From a checkpoint of a small transformer trained on Wikipedia.
Architecture: RMSNorm before each block, learned and rotary positions, embeddings untied during training, local attention windows, shifted keys, gated attention, value embeddings, an embedding shortcut, learned residual scales, capped logits.
Each number is 500 + 25 x the weight over its row's rms, rounded and kept within 0 to 999. Layers, rows and columns count from 0. Numbers have three digits each. The size before them is the row's rms in percent of the matrix's.

# down: layer 7 MLP down (transposed), 512x128, rms 0.138, rows 179-231, columns 0-127
# up: layer 7 MLP up, 512x128, rms 0.143, rows 180-231, columns 0-127
down179 100:517480481525512497490498509496505496507475515519569478500521489496468480508474523501497460493494495477470477472495513523452502494502557513483529493520465493493479464515508515495473521487491503512499542484528423419477508517484480484514513498524494531524470474522508471497425487463478495492520533536530479507475490494473465475473542489461471464451485503529493516528500481496519524503490
up180 098:529500491534473488496496507504530544525498513512515526505508543478478539455476459456535471519461477494554488512523518495486502503485512487523488493500470518447506547467505480493486490515523512523540500445480466546529531507476477463534477512495507500560526486487496474490555520492496494506455478516448520505514506503526522492450537489524498501492481485505465504526519509550525479497485
down180 095:506470524452495497533512516513475479473483504496507521549501518483498498505526521455478475438513495509516523519447475516498512505503492492471496513495497472515487462489485536534521499458488475544481494484525493502500470508478540535499499541491470509459487507511491526544553456480522524534511478485525513489478483513540508475545512498440525513497574499461529527497471495536505475520512
up181 105:500525495529459502518499493507555467496491515462487497489508510517514538456554492540496534553501449520505532543466481537493492487494484508521501477552473502504550529444506529516492492549527501497520492496565537489492520502499550519469485482506498481515480517512499508473519478510501461523496524550488508497501533500522499529510475497507512524558528511543522491523527484488513490526488
down181 108:515498498505461469512512504503459506460536536528497504491507495466497475469526471494563511526487522498483549555514500480483490498469507474499504512517513482524549499499539484464519461471489504449505485510492529511546463554503518524528512506500517462503489477531505486437507491493489500486535489529490510478532513512499468464517482472525508487457531453485492499480480473434517490487536
up182 101:512479491488457463451476470516475505504523510525524534542493520447512490509460507464488526513493503536525500514470500524484506488448516487481491553506521494483533499456465519492524506504530455479533494502515508531512527491449499526513508464481496499506510466450504517460545490521507491502522527491529488538496504519513529521497476486523505497478523487553507541466505469532519473531433
down182 099:505500527520525507498524505479520431452480490527487505507470506477490545501499488523479481558501464464460515467512505498544559488522495470514494540498514508514520423496517538516487498505505511498520495470532456509494501508489500477456490528544479492502548521452507519546486527489524497492475485515508502502474527460532501508459480504476524455499517480495522476517541479517503536500488
up183 086:494548475508537490496454496477490517507547508494498543487502477525505535538512486503466535484472519470486496488494533485469495531547499479528493511468497491509451523497519508481501503462492506443475462485455547508492546522481507486547514456492520519447470480499491439488534502479454501480489481469483500485496512488549476482487534499493520501512510459469539504483508523478507490544494
down183 089:510504509495519489501481486513474528494515487509487548473505525532462519468483496531483547452530467514486540471476532513525522467495511498490494496479510445526481475481511497470501484505487489476523465516480514483470531494512483483466486539488497512526505436513497470579517468468524497480470483504482524528472527491540457470489505430499532464490521513460529484497515514507512501502459
up184 111:499487488499472493480472512517475581451482459509525501469527476511508506475506478478495495544530492502516457492504475532495496508486532501479496492521534499488517529512539513507515502456523490539544498515531534505498502504508480536528492499514497477542487445456462486500488500517547522513513483522520443490480491528502465558511553538489490530496496514467524499492489486462457458523508
down184 112:528447502512489491455454509495511490496471515488497506499522507525505512506473537502512496537496533499524473489493491521544522510477549518496531518536484481471519458483507502475510517462514482505538544511532563506504526453506513520492524520496532513508464526506484532558444473484519489520444509462500481516475517491498526471506460498456505473492520476462533522512512479510479482475450
up185 091:507525488497492518446490481506468510454485489482497494457542519531518450494541463513490538501490497526518496446528534518504511544531515442521512500485463510474503497514521492499482533503464511510526505453479496495523486532532475531494510490514509520522520462516431503495518555509540516460486526524518513492531476477548485478479483504505549498522523515484502476482510509512518542518529
down185 089:520511522508525479496510529526521472482508496457497498495479497502489492495519502500476516531507490508497539482498526522468480491480482502469502463491567539485537413504457486513486476531488530472519453494517513463464505481520519535534506510472465490500496503515478487568504501483490448514500480481507493482552491468507492488516470482548528484509449478543501456469539514507499493471510
up186 106:533523496472541472458486505484486523475447483505483499524488455508530524468512503476524511513531503479495438535489506497468478497514515495496528493512468501504452515488512548482529515478474499486530508491516501547461506463496507491486488483495492441498515487488506502491484514519503553483491490480513508509491451494487468487511556483497437541555471535547462509506515452495460498495482
down186 101:497507503468497521513496509517470520479480497515526489479499506505515516552486515499453495546516529454438468541526505551514531492485513493520540513493494504456496477521511532475489550531514503484487496539478495452527483472496500487479472504530554507507509517519521456512542503523488506488472468474451495483541516471530511529518484429491446488489462504515521489507502490508488500464522
up187 095:526510456478512490485491470528508488509507477520538477521475539497517467518460498461495530516468539520527445518484504514474453556485511507475514517520489520506467496482454451533497545492499498523519493524517491499490530491504468522514530489456436518528528474474514491462515498499464522474504519488500475487495475503524519510448497515514470519462502488530537526501441502474525497517468
down187 094:494420517495512493520469493503505491493502500444498475510505478499470499444541494507490465461539521502451556491469514493545531469485513544550542538493509510526498517494491526509459492484520516475511499468507507520502467498520539495497484477520523508524514515489485479523477514504515442498471479559499514521500467511533526497517502480475548494499516482503509469512542480527498483536471
up188 106:502519461473500489482496482492523516498500507491500521481533493496549510485545491475464509515478523498507471480437548501540534495495505486487505509522527452503487525468482461477468471517502448432470510491488482544499471485524532538535495454465506476489528482505446486498529492543508494512514507519510464512480504503519488516472487521532535517526444518500546535503501486476520479527514
down188 105:499507488484474506510488501478495495477527508511404479480491512514485486526527459489483491516513523492529490459532488491513521554481501539521482493511508512528530491504490559534476525512488468475534493465501467524492474507466526516469479515486560514525491507458482500529489482490483510478532491536517489534511463525551499502500479422549504481485505483476490508464469509498496522519530
up189 106:478510496439487490508472492521535503482463512532508514475542468494488518556519466521468474532500521531509512511477506521542489492510468478476505494507499481509505523455479466520508476540529526482537555486494474501505467467510463522510490475470528505486511517509476468487488525481454499499442537515433505465500520515487463495532453480498481538541511509490511500518493526485509477529532
down189 109:493509499546479502483557540508483486520503488525489481535507503541501495461504502511473502484472514451499492465531514498487518496509520534545513490507497500506495483553504527522495509487452511515491504496511483511463522500543515476488492483549494525538522528493514469519477409477479510505501469507482585542515483533477520480499499495520521432510529508477522503495483488520496495499546
up190 093:469495499471465481491501507489493509482503506474508492493537499502458535505561487501469525539532475501452516485476494486529485502467440510511533483525520489485517524480542488473526502477494518526522500483473465465512524508436501521503450439523494503530499530473483467457498536540488462482556511526503492511520535498516489491515478512478464472499528510494525485481500481487533528549489
down190 100:528459504513471484492528523542483478501502500518532452500478497501472472450484473468498465497479496478464548476501465497518466523547520453520532497514479491563518519494495484524471479510471488480490463504487482508535519512479480478535542484495488536527483510519505465515480547474466491499475479492478471485528510524515512475495503497507470565510492512502482474562499511558514473508501
up191 091:517496548490458472529488525475506517519487493517444486469521501509482489543513499503477576516513495485492481455522536492513500505468499489498491475490471486537515514527509482524489532504461505523503518517507529470523499573492508484493511490529521531499552553495480524483475490489536488487460478547496472518527540520505523472541509474516495482465500528502528503552469468511496547513498
down191 090:493488482487515480514508486496531495499477490507522494503527513484540491472487510496526508511497481462493446509489468505506513534565516506520479474524526453506529468495453514475493517508518492498537522522515446510456507464453489513464522479445497491501504461489515484524525530452472471501532510458473522498499499446497532510484499479529486518505466472526491482438534458477490453471494
up192 101:482509529520500504499487511479478537488510502541485523481484490469538493495516458501481523540513465520537501520523505469495465459510476510496524537524499472479507513541530540470481476476467506516512465458524496546475544484546436526515536469485526498528513478481479509495502515500480491514504520491461509494516471508543499481458535543491466467506475507504531518517446492452464471503495
down192 103:492526487480471513482452512533507541545497521509488507506450440537532497508496520494507507492505482494554521515518513479527531508439464501501498510464531489501505501488517475534488478536478500522474501503486493512520462506446464470494515500500567529493482485494537498528483540501489537530515533504506512507555476474494476471497503509416459486489518494484532504522509525487512490477502
up193 090:465530443476527522514447508521508469492539528527539510472515474503522550494514490504532493508517495519516476542499482490481523513532498534474516548517538504561524532509499485519507527515523508485508469490502508495541472480505500509502543517469477481535481556511525510487543466475510469537526485532471479514496496506468473509478513470485497507505475489475526511512457452498518444518507
down193 097:490503489500485480522494500500502497465497540534524523510543492490486525507526525502525475446522502514474505516479512504500497530490514480475487522515528503554518529515500493542523495510496513535498516504488521534523463513493498495520485543507498490501492544477470461610550489503519467566553504536464478529509491526495449521506527485475491494489518475511517508525492502488494494490557
up194 100:468512503493498480470506485537469523474501535505484461510525435551501511518473475460537487518537530520548536507533522492514489506484513482524495473473498512516525520531491479502483456525542459504505526508543501515485462547509522473488501515487535508534566476536504506484508492518520461448483492513535503500501491529514503478487525508555511457481493512470512534504481478505468475507497
down194 098:477467483515488473530510490467492485506457453531521489542514545499493477491477488459503484474509487540527549506502507431532496485491496476478516506481501478511493497547522500488505497496442512493473522550490512463529491465483493477460472517498468475549504488485503485568515513479465510525494492445533525479475505509477509516481500476492556509523470543524525505479511490530493513493517
up195 113:483533515497455437474501439536511478492508464521518501466493528517477468511516505496500506509484486483541487504507546494490496516502503502491499453544510452522501543467502466507496480480508550458499478512498471462480526559454513507469494491486503540479496506485528462475495504481515479512533497460472459491504526518490501460452515481502463513509514457508505502511526472503475464536466
down195 111:488532484485497492481533515490529502519499524507525519501544464484533499479483525495511513516480481524499481511524489458528482473453478511511514464531517516511495511467463537453524461469527480509491511515494513452497524485487480511480471516501511521484499502523478464491532483491480487486528480536450490552535516506537500484426528500470545466540545494500505501517446500550475462503522
up196 100:506557507480530500489488512519485476479514457519492503492500483555474547549526470498460488539519534480487501479508464512475512495523463503492500467466527489480528517482513485522422517472503502508531449493467532507467487513472541542475457463528544491499512497473498471489503486484510463492482509527487488518490511479532518521520516467519510484467516542489484491571499499482500504502496
down196 098:528497481525518486517541511512512477515512499520475524518475501517474518482432476488487442496495560503467497470497498460468526470527470485485512502497489488497512484503479491475487502514495507486488466542491531521468537501467510489491483442501498493519541507519538514554459477483514489513518478503506508507443529478537516474544492467521491454442492524518471491489450499456530490504488
up197 095:569473466472518511485482470472484494498518492505456506495501486527498493450511474481497515515479481452522462505471494491507495500461514499474524513546460461517517513472510561535545553447475487509497490498472519506524526479451483472524498500476504468490505467469478488502469508479485521541505538488500485480490476557517434520477494500499499535516503489504510513536476501529498500526484
down197 093:482521494481504478475496521485488478512475505481496510527498527518469515482488509452479498468529496486508528526483514492521545511539445470521475562439517501513520468518466514482490515473507491453533549538498527491487439498465510508557470475521498527495553509535529488469476469476497486482526510521527504486526476490529524520485471532531518483495500496493519509463492502453484515471519
up198 096:491490471507528478433485451470481479528517501476466522484482493555523539495498472513496520504436503483542465525535489468493538469516496528544503488454489488500522514502513523485487476524498487481522482465474544485524537508507513506499468466437527486528499491463494500514521480531513520453507520464508521479488500524517477497488502480505456523502507480532509449535525497507525467510512
down198 092:505499536494528491469507483482506511536532474493503526480519449548497511512567519507469510517507528503484490461484496480487492456504515491485473519485495464528465494491470531539480506514452513538546491467459444486510521554515487543497511529528521503519497548514510514553511479520514490530456516469483511463532499511491473497485491495511471465479493501480468470505520515533532472477526
up199 124:497504473517498521515481500531494499457479493475536502500588481522544524477494494494529516537483439518517523500457531527464510491517536491525503516514511535511514525485530544516539521484539540519541509502521514510505510487528515522466481511522532442456503505510473475461487541520502476553520544498496465521502488519517504490482509517478497509538508460509542497518472487504505502515488
down199 118:491544479513517480497515517526525537489495499511470514475537493508451490463542496505488489510514452487535541513481511489521502520459501479489464559495502439518530491545485487450523518479479522492505522500514515495568487495520508526443550506528496501494489512539480511474498510526515538510546507486533446465499532496483490508488480524477483519529489467489515486492469512497486524489550
up200 109:497512480479493469483494470532503507521480466530514519504549490487487500455524519520498479531556523498504468489504532532531513467525534498539517519506510502508501525488462520510512533514531482497526511470570525525529464522532514526507492505518493532515519532435525489461457477461467529505503498522457524491467498548493524509474508451484505480527493502503510496505518497486484515561464
down200 115:509519508543502518493495553503486503494486501464527468474506495501473461496430490498531474499518503524462535527491515460529497486502494460500506490507475545543497526505517497492508504508504492481494498455477514495541496509508454496473534515490494500510520497490481445432538532530542491504501514486420535485480492532515535483462476503482495486486488512466460542495483489519473547522499
up201 091:484502531495447479466478522488489501516510487533505546489481478451547540502500452525503496506467509497511522490512491557540506499483450533517495538490523507481504522503497535515474518492505501468490516460523482518463449466481479513466518503455504486463499548492491474519503541505508486469549497503485472477497484479496484479499466501544498493530466451525492511553500526493511543500534
down201 093:533511526505504490468508512495532540483531475535537509530482488478492484490494488510539517468502492511492514493498525504499521477480514539478505502506523562466481491560463557482520460483498509503492483478477510467522471489475515505485471531515436510497460558515521528563497521510503531504524543498496501477479464518517511511527479422511483517528488501514517486512480531525507520469520
up202 098:489573460493505486525480536488483519519500513513507545497509512532517472536479490555547529527486464475515526553549503518526504525507518515452475516493510507451523533492477509533488499478511488515492460462473496537478486518479477498519549519489487489527537497489494480481529479486489498500454489504462499509495486518530504532481458536541475510522482491476460527501507461477487533498481
down202 098:479488512496469472487537487535494496504456534489467520543489532461511508527475513474487516473499513484542498537460497442531468515503514522484472487471498493511527451484499519516522434506530545492477487488502514482494495530507491469515467505496494475519465511493493461538488544510481462492495452540497539520438504476480497446505512483515509490521516488489493484495491496487481572491481
up203 092:514542469519487514515497452517479475540434475484500472498490471507505533524500523493537486530464517528495472513489516491501526528474496509537519484529551459519495544482505478537492531527471516502491496478511477491462525452489553542525510495471514453508533530518486523486497536506506504486498484476515482514506482543514485501489515525465524526498513468484515535479501495435513438501484
down203 096:489479480526489513522519472528480465548490504517513455488499505511530523544490522542490484502470471535475481477508502478522552483493498462498489490542538504567463537509462531521514528475506523516511515490511467487515549495501518491492457502477497508470502553486503449540521528500530489482485503551533521488521504520495487505462541540462480506493517511497511501501497506432510511529507
up204 094:501533467516522506515445516539505489497520502516471519530456452493494542489470501495477560506546510477508460473464516481478544522514523489531494510465505498504498520512519497513524538493530472520508531503532514478544461524508493442518520478516497502490503516504508531484515539485506502468541535525507490481520505501488543513475488501512503501538499474534543452484524528520536474518564
down204 098:504502506510510522543506541514488505483478499524495490510481413487510505520485526498463533459524463503521539465454491485485526514469488503505490489510488461501506494498542509562510497457498501542506511487511501524571470497466476449483532470495475531490501470484457521516500505529520459464484475500531536517512502484507502513504456456526522538518519505505497477464503512469511493509533
up205 100:460506466535544532521466526515491528527487519562504470486552458504505464489517463553501511539492450522504501473480523478498520507526505527495466489527496487506512524542473454515463481530460516503480470479567536515516534507524523505544539488507503516481508480493466473495494539508503526496530535505493515472508510484510504483451490517502502468507534505506520524518478491487493529495474
down205 101:490526471461478502507531508491510531454568510511519479501489468537501505470501501518501496504483514537481484488487503513512506490468444510556455473481546488534525491539499491510486487507478503489509441490531528510508492511482519493486532482485550524451507450516477488508509476489493488484541481498560480507532487498509532469506457487515546457510515501548504529470514483466492487483460
up206 099:460547516514531480506528479499545488472457483507459535506520467502470522509528513478544496525517526495536504484501502465497450470466527498516506518523489518503496546528537495521463485500515483483463483515531481556481518502456447502489523475502534514470484492497506469485527552475515490489535508463499524485489470476530526511503472461531496475495532514468522457518471511460519495512484
down206 101:488498483477508481531497483491537550510494502491502519508529490469496513534490489505488482481518489509519550502506497495503452494481465500479522493499471529496514556497531488488481525528507484501454475520553522490511490508487501482563488516503527444535490526577519454541484530488477499503492494516506522547485504470503493549478521505515506534491457507524497517518537540425514530485490
up207 092:493510477444489493502493480508493465524493547490487491500482492472468483452529502486495502543530555501451504492460514465487524505516480552513497509490508506532472548522553532483493512488493525500509540463460528526468499451524461540506475459492492507502492505511511431475507498532495515531522474467527519514487482500517482483540532545494485528481481518466486498491508476514477465495490
down207 098:497536515452483522474515482512496540531500474509509500537499529473469459494504474489501536536525505458523512508452491532454535531532501512485484488518522472530508455500518451472498463488525466491474468485462482496536507523464465518505527549470552478469449490501495495485519538486533555487495535535510529494480491509473519498486513472478460523489473512519510505522512504498508489521504
up208 100:481490472486503493492495484527539528543519527482493550506536509461468466505479480506494474511501465505475484547519519487486506473488500472483476524512542498470485498502488492482519518527482462557471518464511480470524524477461489473459512476492508497486483547519477532476553498523500509499490518494509475560554499503534509564523492509522491500490511529499473496516500449512428510502513
down208 098:489488516500528505474535500515456489456519495486534474515519502476535500506460502491535496473474520484508477550504475505506516526494502538534506486501484471490490398472502488504471474492519488551486485499515463529499479493488514478511510492485485506484505524511485532594483514506462519507493452521508496476510473519504512505457521518457488478515498497475488504532492535470456531546506
up209 073:497500536503521508497508525467513465499515522500479502485522452521481489505562543534503510526528543492514543479520492504517580514537491494533499501463533544502487543518502478482475490501483510466470501475492523492504463486501554490486515522550509497507510530528480492500463535513526486506476484500466481503470529529504459495543505529518530479530471473451528477519534502523460510512508
down209 083:529489445536533466514485462536470487486504489549511461518496492465531481500475502457490465454485476530505480515508496505529458520516524511506480535524478506509518477468492488498514509533475501489531478517504493483509549504464467490486543584446499501484512513511526528543504476517496507423512506483504508490499468535477468489474488483512496519508501500493515542478456488491514515504508
up210 100:516535537516520502417483500519506510501476518536500487507536488508488499470552518519461489520508559529510450530519523515492463482530508535538538500527515500497450497555446510525482524526504478504557500481508535534528485482526507543510520470461495481492482490464532517477516512473491530483528505503490457491507492491495514479471516497532539522520513497530504513504517478485509481508505
down210 099:547485496525525498473501515472476480493534523495528495488543472535481476483468521516503502543491493536479517513507481500483509512533469500494481505474458527511538432501523504483488501527468442446498468479475550471506496530508470514532489498476538469500493510503514463538484546535521477548517528502492452511507501535497503483466464492556507487526486484512503488474478482459482487517510
up211 108:525530530502457472517510479474562487463499481505546527490493459528493484513529440443516498515494496504548515471499507514534495559502530511498544503465517487551452534480480516488484488506519525513501510469518495544478505496497455464507496479517498477531527504490474499493533518519491486501524506520472446522486481477491490540530508502534460471526533512507460520505476515494476519510501
down211 103:539515499484508519501525521527503489488480501508502486537524478484490468493492460505495488490452455503454498501508491511510502475506501512472527494519458469480488485551488537492561493481494533519489513508479509495467462482462509538476458496501485515505514555501522520512431491468519528510481494509507471474525509555520488540484487480509526502524495535567484488526498525573464507474497
up212 100:467499497505528510462476534508491502460492484523445514513489456526496463475542504516473496525490506512528516508549546478529503476481506531506473499484500526537491514465510501433450534480462557476506518493492472552494497526481526510478513476491489430483511474488511484482497512552504493524518446529528508476490488466536510471466469518476499510512510470494510504482527514507485513500488
down212 100:474489516514484548493505538526484475470516485486509494541465506511473491454502473525506525449485445493545531498516483500518513517499482477486479496474527503502501467474510499467476555501474544482511525499501503528504494478450464492490532505510495463529514487487462480576513481503508512508512476505505442500522467471488473501487523503516556541530525532464456512509476525483481466493503
up213 097:474493521514461508520491498506502540524523491511500518484547492515480511522516504496496490497506476568472486488496495507525570498448508453526552493543510476470485509462515496499548532507523462502523492492468477533498530513469517488500472503524545514521501479449473499517517517494516493511516508519490492507558521463494452502529459480518543502492561520531491445512515479503503486509502
down213 094:519502443531536454471484464544460499463477506529510472487484511454562434504478500459493453488494527482499517519498495522482442530561503493499491478476490519495513480524491486490498506500478514483516497490524483486531487504454461539497540519452481513478513527506524485558492504477489527481478496489471495481489470537487512496477530492495488510500442481483500486503473510483501500480485
up214 110:499504520479536509431466496497535472528549535543507481533493494499493528495503466497488505517468538491526481481480484476515541485511531491492542499519464499460523528504504489508503541503491536492476517476534491498532565482444526524469497450457509505464487506507514543480514483474536509499475530477503495487505466501497486504519496496544449486483453502494524484496486466510498451513484
down214 108:500501507562498523533531493486522518478510493521553507484500470515485511469498489497470483509516500489493498486498550508531507478523465432471478539548513506516493510496468496535510509473484477531466511485498544491534448497512489509500478489491456463511527531503523459517519475476497527510464508487510547510528506521471463464497510464498508525509484576464528471526515487475486490454503
up215 113:478509507490492487477509482536502470485520503519500520488507472552478472527499495435499546517467476494538481486498521516493513547477533561519471504523482492465518537488476547465469489489536526491520476492459461518452462502484502498507494481447497491428500494497485503510513517506513497484522484491463436493517510501522472534468507523526513522499510461483490525546490473490477504525490
down215 109:498500516507467551508478528502492514517475522504534458485496493490480506486515513483500472482466515556480483486485520459499504495471496503518554498453465489519502490516509553504494532525529518493481480521526475445505482523473531485486479475503480472573526502527479490521470491500457505466484531530477511479521501549494465505472547472519504532481457502518497497448540515467481542493488
up216 111:493485495493499470467502517523486527473492484519503501509515463496476505464470495492501468518547511545491487505538543511544476493550504501551520483555501539534503507504489484489489472464492482520540515503546488508534480488502469522512505473506480422508563513472522469459459487507492511534497507506543480525503500513543491489495532464469485520522528534498472507479517513450480508526490
down216 103:453558468487530511501505498476544519480496543457520469483546506540454487454457507473469484524504527477483503500442484483486524490500511504547510562527498518513524495526510511481512479483532544464505479469506483466476513483487518520468499512516522499474503477526511488452552514475546523515519493504485520493504464474534489495506510502474459496522510458504502517481517513483487512531475
up217 108:509515515492519463453453494480527522473484505479463490494499482469526512492543557500443489539483517476519489482510521526493478463463505492479470494477511495488521516512505503504542505497462510490499487484487458489490545485483506529519496484479449492517507461461470470490525506553532521483509517483515484507515512505466453505492472534456540453489533483474530433526474491476530484502504
down217 106:492499536487486533466494475508493542502525494517485496513515489519527496474486494479457475530522479519444495479532503489484496480511482446514471496474450501513529540501471518500516483473483506535525513508493479534526476519495448444537513518492479524527480494472547469563507505497524502494446471503534492510504487481432504528549473519488491529490547501475518493509489520525482460487499
up218 106:524466510539529541486498487500515512479482488474510516469488501512488523523494507522500525554462491498494483500491492502501538481516469479512468525478507485523499514527505561466443499443533501473512472480517509514506516528438535515481507499465474496468486506501431544493530487530529519456504526492483473488541476458478472508472481494507508449513481500478497471516470492529532501517453
down218 105:491492533520504520489514532481491476491472481545508517465539493535491480477520505508490529533537507504454480450529479500508486483518481522513440573482512511490522500494487536478486543444470474461497473476490525497524508508466465558516514530536500513527504501493481507505532520527502500513442488492483487487518476448501543487504479517460466519495500506468461528527517498480502512504531
up219 080:511523500489483442489515535492508484501521542467521504508482459480508521479531494499511528500537493466484486506494549473463493552478496513517498502511468518563491512467461469537539513539475473533537485518528540529516508482541529510524477489465488489509512508509465480496506517480538540497469520460487525484516471523511470468528497519498506507521508473494465462511489476504548539538531
down219 087:463510520522495467543484471522510535517502463471534492464521478499451514478488503490543472489525489492499459490472502492487511497443470516514494501490549475471510497489469499506522479507510512499511504547492504542496498462539505504504483565455518537545480488516461511540487503477555546519516510486492540510508502507469506465518496468497491442496532483509470528445487510473510518507505
up220 111:551505524500501456508445535527474488533533467484495481530529441508483511527521480473520486501492477488513495495558494501484458470470510499499519476522482501522523543507508500493505496487494515480475481498470491507483514519531481527453490487475493515491508454499455482500545519515523495531474476522519466446505439502522511501530521489480517536482545489496479494550531517466514525544532
down220 104:488499517477479500487495482499487483509519487527496487520494527514506482502491527495496508477506410466502523535488494484445550506497495480507494524489505457503450519520510495521472455532487497497498505500490479476493489498485473483513479509552429507490506523507531454521487447500447521521524502542486481427525495460500485500509506445465498493517460516506514462485494497530549492518505
up221 102:522498491483494503503506504486497489472495484469506474533478479510517526481545457449516510537480497513451508497489452492484507497507542482537495500492530515486537497519526530523521500521509498481465477507521486499467487495482506516544458448516509555523483491487499458478495546493491543515480471537515526510533458454432468524456457496527500479560515498488515476492538514505480492500512
down221 101:485493494502535513507492539471500508486563480500465489513502510515499489520502504502453522488472466528481474477478510504490457489468476517471554470511509478569482472500529508496510557459485489508487508481531494483541514522483484465511505508474452515541547509485504513526476529479509521467446492476505495500496476504550498517487481521524533486520506519477485555524476479446497483485544
up222 093:539535545462528505502483487521491498513547559492438494467502479531474494441509478516514502518505490477514495515504513518492477519515485475469494541511504514482467527496486496491480538503484501485538537496506505562520442499524512460544493469481472474541549482486525537490478513542453486504529518536506500507478465466468489523498481498520491522498512488535534511489493515519470513523499
down222 096:492496530494498509559510504504468502550538476504478503497541528475473496488506518508464524476523462478495541510506491508477494524481441458517468455533460492481493504484518546494486502472504542461499515514481466536486510498491480499518464523530473521452511502504501505545447495529507494474508508546507503554531486487492491510495539507531559524500510513483525510481502513454507553495512
up223 092:517532481512515486518477517518494545525498541494478513530492482494494526433498468497516485511487503507536483508504472506506487468509485478535491487522498474512475517514486502491479493522497539499470567446493455447533489459523466516484503498505526506445527455526518486488479491461498460476461507508450539475488462475479501535524493493525515480535507490538487538490549496507458492505524
down223 091:481519487517494480481493523475502484491477487479500480496546506513529480504502526506484497458514496514469507470490525528498508498514532507525501485491494515497493461474515491481483529478504489544524441488550542544462482544522568473467506484438524483515488490515494522532511474507517546546473508508503527559521525493545490504479475489522511440489540529478534538468487493517504506530489
up224 108:504476534462508448475506454525467492524473507528511521513483504502495458561523485508458484510484515519482462462492483446461480485485491510489528502509551453522504537472488483476479479509487496501484496458529512498524498514495478497480523520518470494512512523531492538507518501528466527499500527472483506477481511530525522499529490512526522450491471449508553510502494517518520456532563
down224 103:537498488479477501562502500477549502537511511484513508498520495502495501539511481488482500509493540560523513490483490500522517525507462501512495511516484517521531504521483493562562487501524462543514501499510498493474534445505554504517511529466491501523519484496489464511514501478506475458489553524516497555528490503455515513464535504498534521511486508511489466447513455528461487462499
up225 096:492486488483514504454463496488445485481512492517500487491514495523496494513507475537524515506492476463495511503515439488496477511488506547547528489510473453498504501506507564520481489446494486514517489505476550486486526511465485513484496479536510456495503481472443451496475510470553527480480489542506509488533500478482450495477504509470527494502516488454463480538479460489517505539541
down225 091:453538519471503518508460526516519468482515459501477530512489491530499514477533481485535516523491438489516499467450503462504463473510505482511471479502509483533521442441512469526541503495504499499503518516536467517510447490485483515504532481497514520515472492467510481517493530505484506553507515476511514517465550505516506471459472522506518441465476491510522492494463498527519462495495
up226 102:482530475481469487485465491490519532514476548463498514502513496549516523473534515481498527516531490493514486472507522531461540477492533508486505515515489490503480519485505558524503471478501515498552515492532480510518530472533510538492457464508451475521487504512491485462529483491476491510507501496487503532494465479495479449536549510507500558493473520517481489449522457505473476546450
down226 105:524480474523489506491500482496480480498484503501515504472489489462511480512486505481494447505522553459485513490519507516443522500481533526507534531468525485465473520534517460501472531486508500467474543485485497498519489467519513516548511492566491484523472497468501515453455500486434458507467471490515500465488517469500456495537476502467469451531511516504510539515526527497512477511511
up227 087:483566500490488484516463495483486524534523505500512527475487491522514535509526463553471511504475480505463509520481483516528518486495477469511518466512503520467505550475498505469480480458479470489504482430480484548544466528446465478523487526540477471484505538488505485490484483493507458520506507471486495513461472526528478483495450504523487516533517485494524508467511476500460542504495
down227 092:476527473493514488498520460549472488463490522533506507505486534478488444484498487504462504461512526522504527499504508548520498482519545507485481503489532523532487476518439528467506489488518573500494507505477470479524535492491541522545514495497489506511492503516483503572533517501519524503469495555477498538505509499517453466517499475492480502484462468475535518478493470497523514479459
up228 099:465490498492521461499457445539563506495516467528521516502509506497510499468505484518468498525525469516481492479482522458487465491515498479504512521519536471529474502456517525509532505511538472496521513494553511488517550528481478507524496499523465531513483487437527514502496500542464502512501500475514474469492505508555491532521538506481526500504523434513486473543469487524494461524491
down228 097:486503531510470498509517468526467526484489519472508522519522496516490515498491487506487506502487494499478549510507512469490507513541462424503482459485522485559523473484497478507469497482510492545488519498509479462521489466471498457491532528515528494487477547520516522589505520488494504535465474487531484551515494547485526512537513492510538535483531492472492463471500502525491513471468
up229 104:527501502478523487463515524531507542529554461466516460460531451519536483515522461456504502555501490482524522465493520485474532534498523529481472513498456548514512504492464525501517497516481493498507446524526537518520463491498505529518476521522489488539498513469479512501482505521497528517489513491545474509491512509494494479505545458497495504517508477514565480513499464489533469508468
down229 106:502494522462510506461524483480522511457514511518535486492480479550527509510487476489489480490467468451475554521497466490510474534489550522503502525477446497526467448469492513480503501518508505473452447517523477484499503510462526522495464475511483442531507542506494521529483487486509498532481502507507508516489491527500489522460494547492520449458509487516481486504553471487523508465489
up230 086:547508451510469507473511496514448508483508503482488534492492482524459497494534495520530486518494463486500512490544477491468468496517503506561510517528520485465517488505498517471485530561489478528525493487482502507489487516478534533500538458501504450457547480463520484498531511461559526470541492522482539508461478534481475512539511488515494495498483502542487491511505462519523525514524
down230 088:463472492493522476457508508501525494488529499508506504503477503490512459458500494510522495472527492506499482520491494483488469499483528504528504419490490491551501423477489527494507495476490545478511507509521525496492492493487497480497519507479510479555504488530526510594436557545496495529462507497505507515444516521514519507465495510531490510500444488488488480488493500495507535479503
up231 096:485526483490486503489496497544475474528486457523550535489539478476465469475515500486482536528543525467522483497477512496496522544463496476463470489473486464457546491508485442540474488521483491473477485463489463494490503508491458509498519504498491488548508506502498457510531532487523508487510522514463544516493470452488465507520509519499511451490470499471491477482519452488521512520536
down231 096:511508526508526490544483475517528467446498499498452481465524446496481509543475520519512475551482488516463487496486513467516536466481504528492451507511565534483446424500490513490531502521522508482486503519477529521491471499520505520507507497490507511476512516517513472572528510479466462503527468501518491515512509498477520494490488533481508502478500461534541541493494506519507498514500